From a checkpoint of a small transformer trained on Wikipedia.
Training: a variant of Adam for these matrices, 93M tokens.
Each number is 500 + 50 x the weight over its row's rms, rounded and kept within 0 to 999. Layers, rows and columns count from 0. Numbers have three digits each. The size before them is the row's rms in percent of the matrix's.

# v: layer 7 attention value, 128x128, rms 0.0818, rows 41-51, columns 0-127
# o: layer 7 attention output (transposed), 128x128, rms 0.0486, rows 41-50, columns 0-127
v41 169:431588512537501481537462528526503525545499501557545460564437412498425561459580554583486514411544412493444512537459510533467505554544554452500525486522464433495444563440468507530410541456428495491528491494459438407485443475539500458475606499445411399622494512501528512505535501423448425552527525395527488490497419543477517477615446460571544483460638510507465535484499553497526450531581
o41 066:445594522429404518581562614554444498566458457519443429499482404450491545528508565457474480509523484487459491547395558493421475516542525508514493520646458497476494541537454444440481442427505515475488474448435518434464479527501505573463461521544546486529491506528477495465481524517395540433487593564462528568621490651496571509530492478579474519500597436474469557424487441517524507509515
v42 096:499525493601545524538464437533468553441501588453554504520544560516548446476512508499512537572570527591541515473438528534463415558525505520337587489479537413487513432441523527526461554457427526428418490537510396504500511399561509425504498444480487571479449490561442545485451510484495568524533570511540370554493464478524651509485523451519501449552551503507547559424446540502461457494468
o42 111:487507525437471549392504509493495535520598504494555527433550426552517580514407586423484554464473533532483474519585553512493486459467516470474435507501400436552457448455465563511468594463541394508464554408485513534547430428532418540549484631529526464494474473521439487473528498507615490485470526425471519570430480572536558559496576499517484540486579358534534464502515444445498495564497
v43 099:504464495512486525484504555434595490527492494495525469490599448512517445560492465549525478486501537452450530432423522499529530500462456496609531459459537525455524491500554474497559483477515445529531511500494521480497495575542486530594507486485509583517512563364576504504732426489480545474441538488506527458405464478684519473424513443478462525509523522398430431562467510560480453474535
o43 110:459463612442541475475531472434491487536538515471486540444481532419429582538495523497511406530490500478519584473622474557509607446534435471506567500479647570486500554491545530548546479515460526525544389466591499416586467438407465495500527531497610477473420558446467471559429469545533469516508456524558493546551485430496465515449475486509483552503475591510515513501455450387411528487464
v44 096:469540545415502490461485537491506445517488484502529440515486499494521415557504475498418499498543517474513489508480446535507562373578515503444454538474427444438607508449514489574516415434555357590558512505544564567516508511456494515443426574453479504541461494532417520601471449497566564540572546461516568486557546556580425503499484426467455547475526528388407556563510504433507482597549
o44 109:406542601490451534451608512491513409443468491455528559533485565500516473517559506465490442487540490464518503499531585463451489436526438487597470559568450603461512610484461475451439443563449488487543483527489540376498527482475488532458460478638630535503492563541501530528469536519416546542515477492512453539521479468485520470436569499402438486441475420487484530490501518602500585385476
v45 099:551505474426505486495465510468538558471473528385461463524581491509537436477583464555453533462522519570495509449466487491578518544483491471558547543441495525490589369500518446529444357447494514598515416621475485498538479521499494436584560463545541537477508437545517492458562481514458538510409531497471461431480491566539534465460564470492491487499530657530516423588474520411401461439476
o45 091:522474580470586570466485406387544482510572536570553477371486430502463523504424517556539411534449480478512540456547546524530549436489453447513513495417541490460524546423577537480574571538505426429568521480499544470500487536447452518503513526542559468474529558433487457487537399464560544463516436449521518508361511521524536559531478549588440496414390419538493587534491510544500499539503
v46 093:465552543483465435458492540502578479451381498492575521536482437464603401427515477534495540477507494571530452433511457462502437470502526550454470474583525481439574433423538427593518378483476446507496472521505479520488482554456536480471490579473490402489526517662528443560451481441478480541549494501489517568576505584540505517431515461478452529478586519400403446581480442520478549529467
o46 106:430579582547509486567528543524371416455493416515457425526477555504498464545522527461453531477512525489560512485550631506478493425485460452513520465598422529477524629499440550513536501474488486449491466478492540515511606430491514522449500450536599571603475570476532511517480453542399525553470550501514411510458501481507576482444538452421515481451415426438466492421540491567549510516593
v47 104:436479485586535463529529457538463533550522458478462519490606513514512398557477496500459407525446550544521697527434480466526459525470507525492521531562551476530517519569480494486479540434489457531514434497572492495449506390466460526596557466528476563466478526515486498484568499546481313467562409507464447428520548503437437507490529471457478458519463599542449483434392530448499436521501
o47 116:493457464453489471469468397481494618540481667497485516397545527484435511413522489538520459451522525480477456523562550478527508438502454545535501499396574491455534444486529526492508497572492560502588541472449437405466585523443564510422504494522487552522540540551535533459489428396571532552470523601578503517521442448489492549545438510520549549425413443522528521582604449478518477447450
v48 109:413473537549533471510546482538398488517537531506514540511525475471477444494507514551333474429459473630482513479463477495433533473520520557525449472543443485482437513509468482518529616514481475441536528472544527456472469519437552591522531523490432543491495508591502532545389501499531391527541537562424532492473474496562369603480569495445533546396431506482452384447455472486530542597508
o48 112:460505455518580424549494447584407512491513444551492486500425508491499494486562487434501434533514570504539446510486592481434512453479512587492485475469440513501481512535475499488504483485513517548516430470609529498518651524434582528415485503472453511585463523551497594545491473470372501549502501567592532517450512429455528517428533314459595498567555490494440509518579501492458552432483
v49 099:520546506476567477486505491471540497539471450530549503613388524475502499491486477484510475531542443605554415517588559453462434460548505483479438422526534481573574502448468500564492508523489469439467509509437554529529498525506447607470478553511489453459414433611501494515493508289447480463460500443484523628440500532381512535556528504522546486495565456560511499589567455450532471494475
o49 117:481583414468541533631574583502461482428493453534475430554531460586544456379515502506499597486490541521543513441390588556458468540488520503450439553533402505471565501497440493418452454431502490505467502501536503592446532506523507496553541425494501456601487455457510503489483461497363564526475510583519488521473447622521479494483523526484587486473543494446498421472500522491492505580601
v50 098:556540469409506540502489574457526416470539528498478446555373496534520511461469489485482494566497459382482481521496471550504481470472482506483496438500458508484490502559605562513543503514506480525469574380453534646512525538509464433444378495418512549486559491452470434611519425499643487477441556499499599498566507452544512429518477550494523494495417460384512487460562451522557558498523
o50 088:472509541528500465402521574578528487490388406432451520582402589490549451593518529489478541384422478498493535534539523505449528490585509512466486469531491575520454553537504493504437567549469575558448472481529505512521441450586493507591488511441408495479537440483524484567467639597443443517534498480510512503552513399468425535419506533475437490554528558458494485435454606487458488485486
v51 099:528573514461514574435475531426497481529496459515480468497470534476525497526485478544615486434450434410481545444467469501458459519585496485576441553486500584525540557514462422632565399479515550526548520491511500617433497572517480418486536490555475530601458504502473372556570558494502476532549376443444567554536525485494583445556510476493423506533550437450477472500473481523564423561548